Weights of a small transformer language model: 11 layers.
Each number is 128 + 24 x the weight over its row's rms, rounded and kept within 0 to 255. Layers, rows and columns count from 0. The size above them is the row's rms in percent of the matrix's.

# layer 4 MLP up, 512x128, rms 0.236, rows 6-32, columns 0-127
size [109 102 102  96  93  99  87  97 103 106 126  87 105 105 114  97  87  92 103  97  92  95  94 104 108  97 103]
[[127 125 112 121 121 134 155 177 123 111 137 101  87 136 108 146 122 129 126 123 168 107 114 102 151 120 150 125 107 110 147 142 132 115 144 106 134 135 100 116 105 117 103 129  82 101  79 145 129 164 121 109 109 116 101  88 130 140 103 104 159 149 130 116 143 147 157 105 134 132 144 122  91 121 132 169 134 149 118 141 130  99  63 155 125  87  72 107 115 152 135 115 141 159 114 147 151  93 125 142 124 130 149 110  86 163 105 132 146 103 147 140  58 101 108  97 137 160 153 145  83 109 143 127 109 132  82 185]
 [109 176 164 118 143 118 140 128 162 146 131 139 103 146 128 105 162 145 149 100 167 117 149 125 119  95 152 134 159 118 149 119 141 107 163 107 123 123  83 131 125 143 126 133 106 124  98 146 166 152 113 118 140 164 184 110 116 106 136 109 127 192 127 139 142 101 158 121 117 147 146 104 161 117 146 105 105 126 133 137 147 141 122 163 144  85 121 156 114 115 131 117 141 108 127 216  90 163 143 123 109 152 160 106 168 142 125 148 100 133 136 135 131 124 105 141 132 180 128 161 119 146 178  82 153 156 113 141]
 [118 133 116  94 139 133 137  99 124 114 131 152 166 126 148 136 104 112 120 166 132 139 138 125 135 129 116 112 130 143 125 114  73 131 146 112 181 121 155 129  96 101 127 148 152 141 112 181 149 147 108 131  78 166 132 104  95 137 144 170 153 125 107 161 116 106 160 131 106 112 106 135 103  95 140  98 142 204 163 132 158  96 137 149 122 125 102 127 140 101 107 130  72 108 132 118  95 124  96 109 153 124 154 116  82  93 188 130 138 123  93 155 149 147 110  98 114 137 121 147  92 107 103 125 153 134 160 124]
 [144 134 139 119 144 132 109 119 159 127 167 152 115  90 112 123 152 128 141 124  93 141 130 148 137  79 116  79 133 105 134 146 121  77 135  95 156 128 149 150 123 103 127  64 141  98 147  98 138 159 134 118 123 137 142 143 139 130 159  79 118 127 149 122 148 105 152 152 111 114 129 110 112 113 164 115 130  94 156 167  88 114 123 162 115 124 121 127 107 157 118 113 151  99 108 103 185 168 116 159 112  86  72 147 166 178  67 141 117 112 116 119 101 135 134 139 134 150 125  99 150 135 118 170 130 132 134 150]
 [119 113 127 222  88 115 139 120 147 127 105 118 105 125 107  61 120 155 141 129 108 124 143 115 140 136 120 150 120 147 129 162  98 145 112 116 151  99 170 137 110 119 111 137 130 145 117 122 139 142 116 121 135 112  84 153 153 136 137 122 116 152 134  91 148 130 107 125  87 124 124  75 156  98 123  94 120  75 139 159 148 101 157 116  87 143 121 128 131 113 125  79 124 139 111 111 141 149 118 148 162 139 146 128 144 154 124 134 115  72 111 161 151 118 130 115  93 166 171 178 144  96 101 128 157 155 118 112]
 [141 137 128 172  94 164 136 130 128 132 141 134 165 131 138 204 145 111 145 107 145 179 132 128 112 138 142 151  92 150 127 182  73 138 120 146 120 134 126 166 155 152 124 141  78 122 117 110 166 118 162 186 117 170 121 120 128 156 104 152 135 136 104 120 100 134 128 157 172 132 139 132  96 129 145 121 125 151 129 144 101 168 142 142 115 131 100 156 122  81 150 103 141 124 113 116  86 104 147  87 152 124 127 134 120 124 123 105 153 119 135 126 151 138  90 114  94 169 134  70 104 141 116 135 140  95 129 118]
 [142 152 140 164 136 139 121 105 159 135 152 110 106  82 150 105 104  78 117 102 163 142 178 148 120 129 113 130 128 139  95  69 141 114 102 128 130 144  86 134 133 148 129 126 122 149 160 141  96 136 141 149 120 136 148 109 138 132 113 107  48 120 106 114 121 100  83 161 161 134 157 107  87 166 123 174  93 142 147 162 120 118 154 133  86 106 142 103 116 119 103 112  99 109 160 130 111 123 138 161 113 111 126 147 110 176 125 120 108 139 112 140 122 128 115  97  78 125  79 116 138 125 130  95 102 131 134 137]
 [124 145 154 159 134 191 109 108 108 108 123 138 134 156 170 129 129 114 106 158 103 115 112 126 120 128 121 116 134 123 134 140  99 133 136 134 146 127 121  96 124 130 152 116  65  98 131 121 138 151 125 163 142 161 145 116  88 129 138 135 129 117  86 157 148 141 118 122 117 154 118 127 181 149 152 153 147 117 126 107 132 136 107  92  88 139 133 133 130 155 158 146 159 122 143  77 162 111 118 126 117 154 102 167 201 106 178 141 112 111  66  83 102 101 163 134 148 121 169 124 140 110  97 172 123 118 141 131]
 [133 101 139 118 150 162 143 127 104 189 170 169 121 116 150 149 144 146 108 144 128 123 132 129  95 149 128 120 160  78  97 128 123 159 122 140  95  98 141 109 154 128 164 152 102 116 174 150 167 127 144 140 133 130 146 136 139 161 139 162 161 154  85 129 107 100 132 144 137 145 129 157  99 128 127 129 170 158 147 113 104 122 125 123 142 120 140 150  66  99 110 156  95 114 158 146 146 122  75 114 134 144  82 153 111 141 120 159 165 117 148 111 104  86 127 138 103 121 162 115  93 127 130 143 183 158 123 124]
 [135 143 119 122 128 100 111 127 137 125 114 108  92 143 130 114 107 133 104 148 109  84 189 151 117 125  86 144 137 129  88 141  99 120 163 131 134 121 113 137 105 157 133 122 134  93 162 120 166 147 127 109 147  93  99 157  70 121 156 172 100  99 126 125 136 169 173 141 112 156 120 120 133 107 150  90 100 116 120 161 157 119 147 114 132 129 125 131 151 165 134 113 186 119 109 134 145 102 127 116 155 116 116 116 138 105  96 140 108 139 121  68 106 153 158  55 154 101 129  87 133 143  97 119 105 152 120 118]
 [132 107 141 149  98 130 175 118  94 103 147 103 103 152 135 126 161 128 119  54 163 143 159 104 160 147 171 136 121  96 131 157 133  82 131 133 127 138  88 137 151 104 146 121 113 111 100 102 133 148 107 139 136  86 119 141 121 130 104 166 152 182  99 123 149 117 135 118 126 133  86 141 146 101 125 135 146 133 163 109 161 134 197 128 123 116 126 150 141 189 133 118 104 120 120 110 154 123 129 155 131 123 121 174 162 153 108 120 118 135 115 150 102 118 109 109 107 102 126 152 148 197 121 132 151 118 104 125]
 [152 128 121 102 119 140  85  99 140 158 153 136 123 110 125  87 136 121 161 107 165 102 121 120 134 100 137 128 143 107 181  94 167 142 151 136 124 137 142  70 122  68 105 130 130 179 113  99 172 140 143 127 115 174  58 152 140 117 131  94 142 142 122 119 114 163 156 108 141 152 138 149 120  93  80 117 122 153  89 112 118 116 116 112 127 131 140 173 110 128 117 141 106 120 107  81 129  96 166 136 151  86 146 121 126 147 168 123 118 103 108 118 117 119 115 108 110 164 127  91 125 118 144 124 143 146  98 131]
 [144 142 101 149 153 131 143 135 130 123 152 118 116 128 102 108 131 115  97 116 104 126 176 166 105 140 139 159  88 160 141 137 142 114 138  84 122 123 147 113 131 126 125  95 123 102 108 112 144 141 138 134  91  58 101  98 113  80 108 103 130 163 134 112 125 118 159 144 204 153 136  88 129 161 182 142 138 157 128 106 119 114 138 116 141 105 165 133 174 143 139 122 131  80 157 120 110 162  95 161 148 163 127 177 117 108 135 102 119 113 152 154 110 140 146 126 121 131 120 128 115 123 120 110 182 158 117 157]
 [106 100 143 144 129 130  91 137 130 166 113 126 119 139 138 155 112 146  94 141 118 178  69 152 127 152 164 118 106 144 119 107 109 128 123  94 139 130 111 155 176 132 137  87 150 171 141 164 120 135 130 127 103 114 125 106 135 169 124 149 139 113 157 136 124 118 122 120 112 105 121 140 131 101 116  95 146 147 165 123 153 113 126 122 137 180  96 107  99 120  68  67 110  73 139  95 110 165  99  96 148 136 123 109 107 112 147  76  98 115 109 130 124 118 164 120 122 140 174 152 144 163 137 154 144 159 125 124]
 [147 163  88 149 143 113 145 138 166 141 152 137 156 128 139 165 102  90 128 138 136 144  81 139  80 131 144 131  81 115 152 146 122 154  95 121  96 165 184 115 167 127 155 116 112 131 143 129 129  90 134 128 191 126 142 115 100 118 151 145 126 143 135 111 105 141 133 121  97 148 108 151 128 133 135 125 100 135 118 117 137 120 163 131 184 157  90 126 109 180 145 151 103 104 107 121 139 134 130 128 157 116 158 123 131 161 116 151 137 143 129 127 119 142 142 127 115 144 119 187 219 135 110 112 129 163 113 131]
 [123 125 122 169 161 149 129 183 145 208 149 117 144 116 151 192 129 108 160 155 119 128 108 158 116  88 104  89 110 177 151 121 139 131  55 100 112 133  92  98 126  81 147 105 111 142 148  93 143 112 141 119 121 120 111 155 105 156 128 123 149 136 139 170 142 118 108 153 131 119 117 101 147 137 132 122  98 122 116 132 137 108 117 101 109 123 115 132 184 126 120 147 129 157 113 136 127  86 127 119 122 146 155 134 131 121 138 144 134 127 129 143  96 125 115 150 107 125 106  97  71 101 113  90 116 114 110 156]
 [127 149 185 121 128 151 116 132 149  99  94 145  86 118  97 111 121 102 123 159  99 113 144 150 101 149 128 167 134 120 129 122  99 130 115 118  95 175 113 171 121 117 157 163 135 115 122 112 151 105 137 134 150 106 187 154 140  76  97 153 123 100 114 116  71 143  95 134 121 131 111 143 121 166 132 105 141 144  63 131 137 133 139 116  86 138 115  89 112 148 136 118  79 118  87 140 160 117 114 119 113 102 123  95 136  96 130  80 131 119  96 129 152 164  93 117 158 130 140 112 119 130 142 142 112 156  99 125]
 [141 123 159 141  65 127 117 139 102 106 141 121 103 123  86 106  73 147 120 118 170 172 123 143 159 167 188 138 118 148 194 124 112 122 131 177 123 114 154 119 152 163 129 114 161 100 125 111 104  74 129 150  78 140 137 139 112 112  96 156  89 130 138 133  91 115 137 142 106 136 129 109 109 118 126 143 106 101 111 109 129  79 138 120 107 110 129 113 144 114 133 159 114 103 124 141 106 122 112 115 155 128 106 150 140 138 114 102  97 135 177 149  97 110 144 159 102 106 136 137 118 133 126 126 130 182 106 111]
 [142 139 127 162  70 155 139  98 132 111 131 123 124 129 126  92 134 176 105 177 130 130  99 116 126 118 141 143 113 166 153 100 113 125 140  90 154 105 145 144 111 141 118 114 140 127 131 138 132  97 128 128 102 171 148 159 118 116 138 106 130 109 134 146  80 135 145  86 113 128 124  98 112 128 143 131 163 114 108 150 101 129  88 177 138 142  98 153  98 158 167 151 114 125 155 141 114 181 128  80 113 138 141 109 146 145 129 145 128 151 137 127  81  72 142 198 174 172 118 138 123  96 114 137 125 110 147 105]
 [168 131 198 129 108 165  82 182 106 167 114  79 111 125 143 156 204  88 151 101 116 169 126 114 123 132 134 114 149  93 126 105 124 159 117 104 106 145 122 139 125 136 118 115 104 111 136 150 160 127 136 122 106 117 135 123 102  90  74 158 125 123 102 151 126 134 136 115 138 133 101 137 135 117 127 163 165 111 135 102 121 126 108 117 179 175 150 159 125 134  88 116 138 186 135 134 116  95 116 118 135 111 146 159 149 125 140 147 128 128 144  78 139 112 126 125 127 150  97 145 138 124  97 114 141 147 121 118]
 [107 128 127 132 164 124 132 107 116 151 173 151 102  91 140  90 153  87 149 106 106 156 124 142 126  97 158 140 157 146  90 157 107 114 147 119 150 123 100 121 138 139 150 116 147 121 152  81 120  64 180 111  97 159 152 158 121 112 140 132 169 110 163  81 114 102  82 114 151 147 158 140 105 128 124  96 166 135  79 110  75  99 132 105 126  95 104 136 120 146 147 115 106 108 137 151 108 111 141 112 107 114 127 136 126 148 144 130  77 157 124 150 168 142 148 156 134 134 118 111 149 126 125 121 100 144 100 131]
 [144 148 123 150  88 101 147 108 127 174 122 133  99 119 139 124 103 120 162 128 110 133 104 120 128 140 160 162 142 125 188 116 110  99 110 122 103 124  82 157  96 107 144  76 103 184 158  99 149 126 130  85 126  80 157 127  93 150 147 113 132 121 145 137 154 148 106 124 155  82 141 114  99 146 139 130 128 169  93 126 117  93 126 156 124 119 141 163 127 106 120 149 127 111 116 128 133 104 132  98 148 121 148 102 129 147 130 131 141 110 120 149 161 170 177 115 113 141 130 101 112  85 145 161 114  82  78 153]
 [115 137 170 133  85 144 140 198 115 112 148 145  93 139 164 166 118 103 162 107 159 130  79 153 103  92 116 110 154 141 124 137 142 132 122 136 164  95 149 104 165 139 136 142 143 115  99 124 111 121 102 143 125 124 105 131 113 119 169 125 112  90  95  99 142 170 130 165 138  81 105  95 139 125 148 149 185 151 128 108 114 177 157 142 121 124  93 121 123 101 135 114  91 135 109 137 141 155 133 112 132 114 129 156 137 158  97 151 145 116 106 144  59 128 139 139 117 139 133 137 136 110 163 144  94 115 112 147]
 [137 139 130 141 162 100 113 115 117 126 142 103 140 132 138 101 147 154 119 103 110 143 148 135  99 101 105 123 109 144  84 114 140 172 154  84 156 132 148 101 128 135 147 183 111 169  73 114 106 130 104 115 136 154 154 154 149 159 105 183 165 159 108 124 123 139 119 140  72 150  89 128 116 125 164 160 147 109 128 159 172 178  94 109 154 120  99 148 136  78 128 141 124 117  99 109 133 112 127 120 128 155  87  94 130  90 157 111 127 117 121  92 125 112  97 108 116 103 149 111 126 124 154 108 117 119 111 155]
 [116 152 162 140 153 145 132 105 154 137 152 170 134 116  90 139 135 154 180 168 135 110 149 177 136 109 113 110 127 140 124 103 154 122 146 142 134 150 161 119 164 128 165 113 143 161 130 122 150 131 124 136 100 125 170 138  99 168 128 108 112 120 124  90 133 148 119 163  96 103 206 121 106 124 104  78 142 154 144 165  86 133 109  90 129 125 126 131 170 121 102  93  99 134 126 128 111 155  98 128 118 182 115 131 153  99 126 126 116 164 108 142 148 120 116 148 143 138 150 143 105 152 149 179 144 154 122 149]
 [128 134 144 140 139 156 146 118 156 106 123 118 154 141 119 175 144 138 137 178 129 178 146 155 116  94 137 175 120  91 169 107 166 119 151 133 137 144 145 119 145  90 100 159 117 121 175 123 129 110 158 109 110 108 157 157  97 145 109 119 138 145 119 135 127 101 136 145 172  93 137 139  90 185 162 120 109 115 114 109 173 168 121 133 134 122 108 120 149 148 131 150 125 119 143  87 120 144 126 112 115 151  85 131  98 151 140 133  71 150 106 144 126 121 144 158 138 119 131 148  61  85 140 157 108 126 150  99]
 [136 130 144  96 126  75 130 102 143 100 144 118 123  91 172 114 113 109 102 108 175 153 135 143 107 143 105 126 128 139 119 144 119 133 108 116 103 111 176  97 120 140 118  91 117  90  74 145 124 131  90 171 112 178 150 155 105 129 158 108 126  96 142 147 109  94  76  93 134 128 141 144 141 189 143 131 168 133 125 116 151 129  91 120 154 110 111 147 103 163 132 122 148 106 122 134 147 136 169 146 121 120 135 152 167 129 108 161 129  80 111 114 118 159 117 142 116 140 137 121 150 111 105 139 181  86 131 106]]
# layer 4 MLP down (transposed), 512x128, rms 0.239, rows 6-32, columns 0-127
size [ 89 102 102  94  91  96  92 100 100  99 104  99 100 108 104 103  96  93 100  93  89 105  91  96  95 105 103]
[[118 149 134 145 122  82  79 134 117 121 132 130 120 100 120 118 102  95 114 123  77  99 128 139  95  88 107 142 124 139 119  91 105 131 139 118 101 143 116 104  92 122 136  95 174 137 133 100 132 128 115  83 111 121 121 139 105 119 148  83 179 109 104  90 126 122  90 151 130 140 128 129 133 156 100 112 143 153  99 161 129 142 142  85  94 153 105 129 114 101  98 125  69 101 123 116 139 132 113  91 158 130 139 124  70 106  95 119 118 157 122 160 115 116 147 125 124  99 100  95  91 136  96 155 159 135  94  86]
 [153  89 111 118 124 118  92 113 107  85 119  75 159 157 133 106 109 119 143 155 109 152 115 180 103 153  84 107 129 165 144 139 125 132 141 108 126 145 153 134 121 106 144 108 141 138 123 131 111 131 131 156 181 137 121 122 118 106  87 127 121  96  80 121 111 148 139  51 121 127 121 157 140  76 129 118 139 137 156 112 162  83 107 144 111 140 129 151 118 145 107  93  89 129 152 127 134 174 120 118  94 104 123  96 142 121 122 169  95 123 132 165 134 178 166 116 127 159 115 132  98 138  97 137 121 136 103 131]
 [103  85 130 115 103 137 126 148 116 136 102 144 152 126 128  77 129 116 110 152 138 155  69 123 150 152 109 111 171 143 130 149 126 100 112 144 120 116 143 182 135 124 133 135 109 152 165 150 176 152 108 142 171 109 123  85 115 117 135 112 117 162 100 117 116 137 128 160 168 113 122 147 145  85 122 117 109 128  95 108 105  99 147 144  87  98 121  62 124 154 171 142 131 107 166 127 116 167 116 140 121 102 107 129 136 126  93 142 141 129 145 167 137 159 119  82 173 106 135  86 152 139 106 136  91 126 116 124]
 [191 109 113 131 128 113 144 129 121 142 142 157 137 152 137 123 130 105 176 137 158 118 100 124 118 109 129 111  98 127 173 104 172 106 142 179 162 151 182 137 112 113 105 125 126 131 134 154 114  92 158 142 139 107 115  94 131 129 105 123 134 154 127  94 122 147 147 141 129  99 105 110  96 120 181  94 110 156 137 113  91 138 120 106  95 164 147 102 137  91 184 111 110  98  88 143 121 108 112 147 105 136 123 134 106 124  98 114 145 144 113 128 133 121 152  90 139 126 130  96 126 137 171 112 122 187 146  70]
 [115 165 160 106 131  98  83 146  93 168 130 132 184 123 161 139 116 122 131 163 157 127 129 117  96 131 108 102 137 116 147 140 139 126 153 165 186 109 134 160  90 130 105 124 151 138 134 127 135 107 124 109 109 163 142 184 122 120 132 177 146 119 131 139 109 154 104 123 152 121 147 157 114 194 124 133 120 119  99 102 117 118 121 143 179 158 134 137 142 136  98 167 178 126 121 115 143 117 115 133  81 168 142 117 180 119 138 138 162 143 114 124 122  92 178 148 148 129 138 105  85 120 124 139  99 116 137 135]
 [123  77 131 130 116 145 121 130 128 146  66 156 108 132 139 118 101 161 119 112  90 130 130 101 122 144 111 146 157 154 136  99 176 136 155 115 103  96 122  92 107 105 103 143 151 138 149 125 144 154 116  51 117 107 107 169 129 120 181 115  77 145  82 134 134 129 130 114 128 128 106  96 168 128 141 142 148 112 133 160 128 141 122 144  95 118 152 142 109 138 109 100 184 165 114 132 137 157 149 142 152 129 119 145 123 115  92 134  84 127 132 178 116 120 134 171 136 113 103 130 145 166 160 161 145 112 125 147]
 [ 97 150  97 147 126 141 151 118 158 169 141 142 154 107 141 150 116 148 164 167 138 136  78 148 126  95 125 107 168 152 135 144 138  95 135  82 152 144 124 149 154 112 141 171 121 124 148 112 130 112 174 142 130  88 104 113 108 110 140 111 106 133 121 129 139 137 118 124 109 124  98 120 121 106  98 147  93 135 124 129 109 136 146 138 131 135 143 134 127  81 162 121  99 126 123 173 177 103 168 109 156 192 125 104 100 120 115  72 141 129  89 131 130 121  92 130 125 118 130  93 204  99 134  84 134 127 124 146]
 [122 193 115 107 134 108 126 126 155 126 138 159 164 155 103  98 121 135 114 163 152 143 131 153 153 153 132 125 141 107 128 134 134  99 145  89  76 109 127 142  73 107 105  64 116 103 125 124 141 162 126 131 125  92 133 160 143 144 134 135 116 106 137 129 106 135 143 120 125 106 128 139 154 131 133 119 105 129 160 164  40 103 122 148 137 159 121 144 138 121 109 129 136 133 145 127 105  84 137  79 156 139 122 144 171  86 109 110 112 127 133 153 112 151 150 138 145 100  99 163  74  98  94 145 105 103 139 119]
 [123 184 140 101 107 125 134 122 132  88 149 118 133 134 105 166 158  97 127 146 100 149 154 145 115 109 111 142 146 152 151 163 153 151 119 170 146 154 140 162  93 164 151 132 134 107 131 168 150  96 156 140 154 163 165 119 173 137  98 120  95 145 124 148  87 121 144 113  99 119 148 124 126 104  90  93  93 112 148 116 160 109 144  99 135 120 142 123 128 139  72 117 160 111 125 136 122 154 137 135 141  97 106 124  95 123  64 131 144 105 112 128 140 183 132 152 135 146 115  75 138  97 119 137  82 118 111 120]
 [169 168 138 121 144 155  90 162 114 161 114 118 126 105 130 111 143 120 122 156 125 143  88 112 149 139 168 121 141 140 139 120 145 106 140 102  87 166 130 152 154 129  87 115 108 141 159 184 131 117 174 135  88 154 147 110 147 127  80 119 162 110 120 135 123 102 101 187 120 109 109 112 132 162 117 139 145 134 105 116 139 182 126 129 175 102 144 105 133 108 108 159  95  96  98 114 114 121 149 105 119 143 179 137 130 145 118 119 147  98 152 139 119 146 123 155 128 111 128 177 167 146 112 168 134 162 124 157]
 [113 136 124 198 101 133 112 153 117 124  99 109 114  87 126 123 134  88 167 131 152 102 132 143 144 135 141  96 120  93 113  90 142 114 131 144 109 145 152 119 138 105 153 143 135 155 183 129 128 119 145 134 151 100 134 138 112 163 127 114 160 148 102  82 112 140 143 101  74 132 133 137 122 154 167 115 110 145  84 124 134 111 118 124 139 131 120 148 113  67 129 107 139 141 105 138 121 168 110 114 164 159 142 120  95 131 145 126 134 135 146 162  52 174 109 154 151 108 117 168 124 165 116 167 121 133 118 162]
 [156 112 165 141 140 144 118 139 123 135 129 158 164  86 120 153 120 149 181 101 138 133 102 133 147 112 135 117 115 140  93 115 138 149  70 143 122 162 142  67 124 152  93  94 106 128 106 129 109 136 110 164 130 136 101 164 153 125 122 124 121 168 128  81 124 143 152 118 125 143 128 120 114 161 112 123 120 125 118 167 107  80 119 115 146  90  84 119 144 120 142 134 153 151 176 136 131 143 135 177 124 123 108 157 122 174 148 102 152 145 114 140 146  90 170 100 145 175 120 135  79 126 161 161 129 121 167 126]
 [108 124 113 104 118 129 140 175 120 129 129 123 136 133 129 177 108 108 134 128  93 119 138 157 114  86 138  84 141 173  92  88 108  96 119 167 115  99 133 126 150 125 108 125 179 167 118 133  96 151 110 104 141 138 158 139 129 178 142 172 117 116 145 131 143 144 134 103 109 138 164 140 178 124 152 178 108 140 142 142 149  72 186 131 115 180 124 184 166 112 140 162 137 130 145 126 134 128 123 181  85 117 129 166 132 108 141  94 128 127 129 148 121 122 147 117 129 107 110 140 109 145 123 127 125 127 127 101]
 [140  91 134 122 137  95 158  68 110 109 105 133 179 127  98 116 154 116 137  94 141 132 112 102 152 112 100  97 160 102 128  98 118 137 122 173 148 177 127 124 151  98 146 155  95 107 161 164 155 157 141 151 131 121 165 121  97 120 146 120 108 162  86  93 127  86 110 127 127 120 117 141 109 129 128 136 123 146 123 101 157 145 137 109 112  98  58 100 141 115 146 143 127 120 116 149  87 132 149 137 157 137 155 150 132 141 171 157 152 129 142 147  90 139 166  89 123 140 110 138  92 123 127 133 157 152 169 144]
 [119 135 138  90 101 141 151 145 155 132 158 145 110 132 117 119 186 139  96  95 149 157 151 125 101 174  86 101 121 147 137 118 131 126 156 145 140  99 140 144 137 128 135 114 126 123 123  94 152 127 179 131 126 122 130  86 123  89 137 159 124 128  93 126 184 135 156 117 122 148  95 151 140 120  89 157 146 119 130 106 129 130 157 132 132 103 117 130 157 128 148 135 131  92 104 100 115 138 103 127 159  77 122 204 103 148 157 142 127 149 128 166 153 133 145 147 189 133 122  71 146 154 135 139 143 122  82 107]
 [127 170 160 160 133 109  98 135 104 108 166 133 124 169 150  58 159 139 115 118 162 131 163 156 157 154 135 158 133 105 120 182  62 142 107 116 130 121  99 120 139 126  97 156 103 157 129 137 107 120  86 148 118 133 147 164 130 126 114  94 115 126 177 119 125 135 129 122 102  85 117 126 126 115 126 177 155 124  86 135 119  97 107 141 114 129 125 124  94 104  80 104 122  81 128 168 117 130 179 111 130 121 162 104 135 113 131 115 173 128 125 131 136 100 101 166 108 138 125 111 112 144 141 125 133 138 124 151]
 [135 111 154 100 128 140 148  97 152 155 121 138 128 120 146 107 118 129 121 157 138 145 124 149 120 118 108 156 119  93 110 172 107 123 100 151 150 143 143 145  94 120 117 136 136  81 106 141 137 126 135 138 135 127 136 105 161  64  75  98 108 189 123 136  88  60 181 155 109 119 134 135 128 177 110  46 136 153 122 126 109 110 114 128 112 123 117 107 117 123 133  79  96 141 103 127 134 103 132 126  89 114 116 100 167 147 149  86 137 131 146 139 128 105 131 117 126 127 132 125 124 151 100  99 112 150  95 156]
 [128 150 137 118 157 105 135 126  92 125 134 101 155 173 134 127 113 138 138 156  88  51 124 112 151 105 128  70 131  97 111 154 132 124 149 126 155 108 165 137 136 133 129 157  83 140 123 129 164 122 128  62 160 100 127 137 106 167  93 129 136 104 112 150  77 123 148 124 109 159 115 100 114 117 139  95 156 183 104 148 157 100 130 113 111 125 109 132  92 137 137  98 108 174 158 113 132  98 137 108 139  94  98  87 124 118  95 132 136 129 118 117 139 130 123 101 106 137 111 152 130 149  93 111 121 110 153 155]
 [108 133 154 115 103 172 135 127  90 151 117 122 158  97  84 119 114 151 141 140 143  85 118 145  90 121 148 142 119 144  88 164 132 124 129 105  96 118 120 133 136 134 139 117 140 150 134 130 138  97 156 116 128 122 122  77  82 145 159  91 170 132  96 118 144 140 123 148 162 112 171 151 135 163 112 114 112 156 139 181 141 182 153  95 138 146 175 119 140 111 100 153 117  79 105 145 136 142 142 102 155 159 154 104 124 102 113 110 157 105 142 118 130 114 115 100 116 145 143 149 150 158 124 141 187 172 128 157]
 [ 60 135  98 164  94 158 109 121 164 104 163 128 101 141 162  97  84 113 129 164 121 118 151 129 111 146 102 153 147 137 136 154  97 118  92 106 115  99 134 119 117  73 144 159 159 143  88 131 114 139 161 109 146 111 104  71 144 131 154 128 129 138 149 123 138  97 131 159 142 134 185 140 119 123 172 145 145 154 149 122 126 131 158 108 132 132 149 116 141  97 155 124 115 132 132  91 155 136 107 138 173 139  96 123 124 138 150  89 105 127 111 121 117 124 107 109 104 122 122 111 161 101 153  78 164  90 114 140]
 [114 127 126 111 110 122  94 117 143 154 135 149 165 176 115 138 123 100 112 102 136 132 150 101 158 128 145 127  89 139 133  83  98  98 148 107 150 102 113 159 154 113  93 133 114 109 103 117 115 151 146 129 119 143 139 137 151 104 111 151 108 113  87 125 146 102 161 164 134 114 112 116 132 116 120 167  77 160  95 146 160 132 158 132 110 162 127 116 121 135 119  96 140  98 105  75 102 105 126 110  99  88  99 117 149 183 121 165 133  96 191 120  89  76 148 170 102 131 133 132 102 128 129 117 158 123 139 137]
 [158  99 166 135 182 108 138 102 107 149 161 136 107 134 185 116 116 132 134 149 104  80 137 143 139 109 158 119  96 158 129 123 112 171 123 102 177 150 123  93 127  86 136 123 112 122 156 129  72 160 117  92 116 118 120 159 127 109 129  93 125 135 118 126 133  99  89 131 156 118 180 150 136 152 123 111 142 107 136 114  84 165 132 112 160 125 175 143 143 140 139 157 161 137 166 110 103 140 120 140 137 152 130 163 109 127  97 146 129 139 129 116 133 157 142 129 128 104 108 163  90 102 144 142 161 183 108 111]
 [137 152 144 180 109 145 100 105 139 136 104 113 148 101 114 160 127 179 145 120 120 148 139  91 112 121 182 130 147 133 119  84 132  81 126 166 127 126 163 136 137 120 170 124 129 153 143 147  76 125 142 116 115 121 137 113 157 126 128 128 177  96 116 142 101 137 125 110  94 134 180 126 104 146 161 149 131 108 119  97 128 126  96  80 140 142  90 146 148 114 128  86 123 130 151  97 155 124 127 168 109 123 125 135 147 118  93 167 102 174 136  97 129 136 152 139 161 168 127 146 122 115 108 157 131  82 125 179]
 [107 104 138 138  96 142 120 167 114 153 136  93 144 160 101 118 135 144 103 109 148  91 124 130  95 120  97 119  96 121 145 151 115 119 141  82 127 146 136 118 108 112  99 125 112 152 160  89 167 135 118 127 120  75 135 153 142  91  78 109 152 155 105 143 115 135 136 146 113 154  94 136 127 157 155 110 175 124 145 119 137 146 145 112 104 154  74 158 126  83 128 164 131 116 126 131 163 145 102 138 137 148 140 104 106 120 145  96 136 160 116  92  92 102 104 108 169 157  96 125 162 161  64 118 123 148 153 139]
 [ 87  97 127 184 119 115 123 148 124 109 130 147 112 171 119 159 113 153 131 127 117 140 149 134 131 143 125 114 138 126 130 123 163 177 146 113 120 169 129  82 133 114 129 135 137 118 177 151 126 101 126 122 133 103 119 157 128  83 122 147 126 148 120 164  99 147 137 140 129 159 109 144 142  95 167 142 155 102 155 148 145 160 141  81 117  99 115 129 167 136 152 144 145 178 117 119 114  99  99 122 184  91  95 132 126 186  86 128 131 128 102 103 143 124 105  87 132 149 136 129 138 120 178 154 124 136 153  69]
 [140 110 130 118  89 121 108 128 124 151 121 156 104 146 112  94 135  97 126 159 118  81 160 109 115 132 116 105 100 129 147 125 136 132 142 101  83 113  84 123  92 114 142  69 142 122 142 125 141 125 120 106 121 110 131 156 122  97 119 118 139 137 117 119 170 168  74 121  92 149 137 131 144  78 133 152 130  67 109 128 146 144 151 113 156 100 135 118 117 119 131 124 114  73 135 142 127 101 135 156  72 115  96 129 109 128 129 112 134  93 102 160 177 155 160 150  93 146 186 123 118 139 136  97 150 161  95 115]
 [101 141 168  79 124 128 118 131 139 104  95 110 108 163 166 123 115 143  45 156 130 158 119 146 123 113 151 143  79 122  89 140 122 140 171 145 131 126 123 124 113 103 120 135 160 131 129 145 103 106 116 111  75 111 102 137 144 152 148 116 124 126 118 126 140 137 153 137 158 144 154  99 137 156  88 130 154 106 114 128  96 133 141 158 142 110  87 108 161 134 139 171 163 125 140  93 158 140 119 122 147 111  91 102 111 124 108 116 124  93 127 122 125 145 106 137 145 157 101 178 162 160 129 122 138 111  96  58]]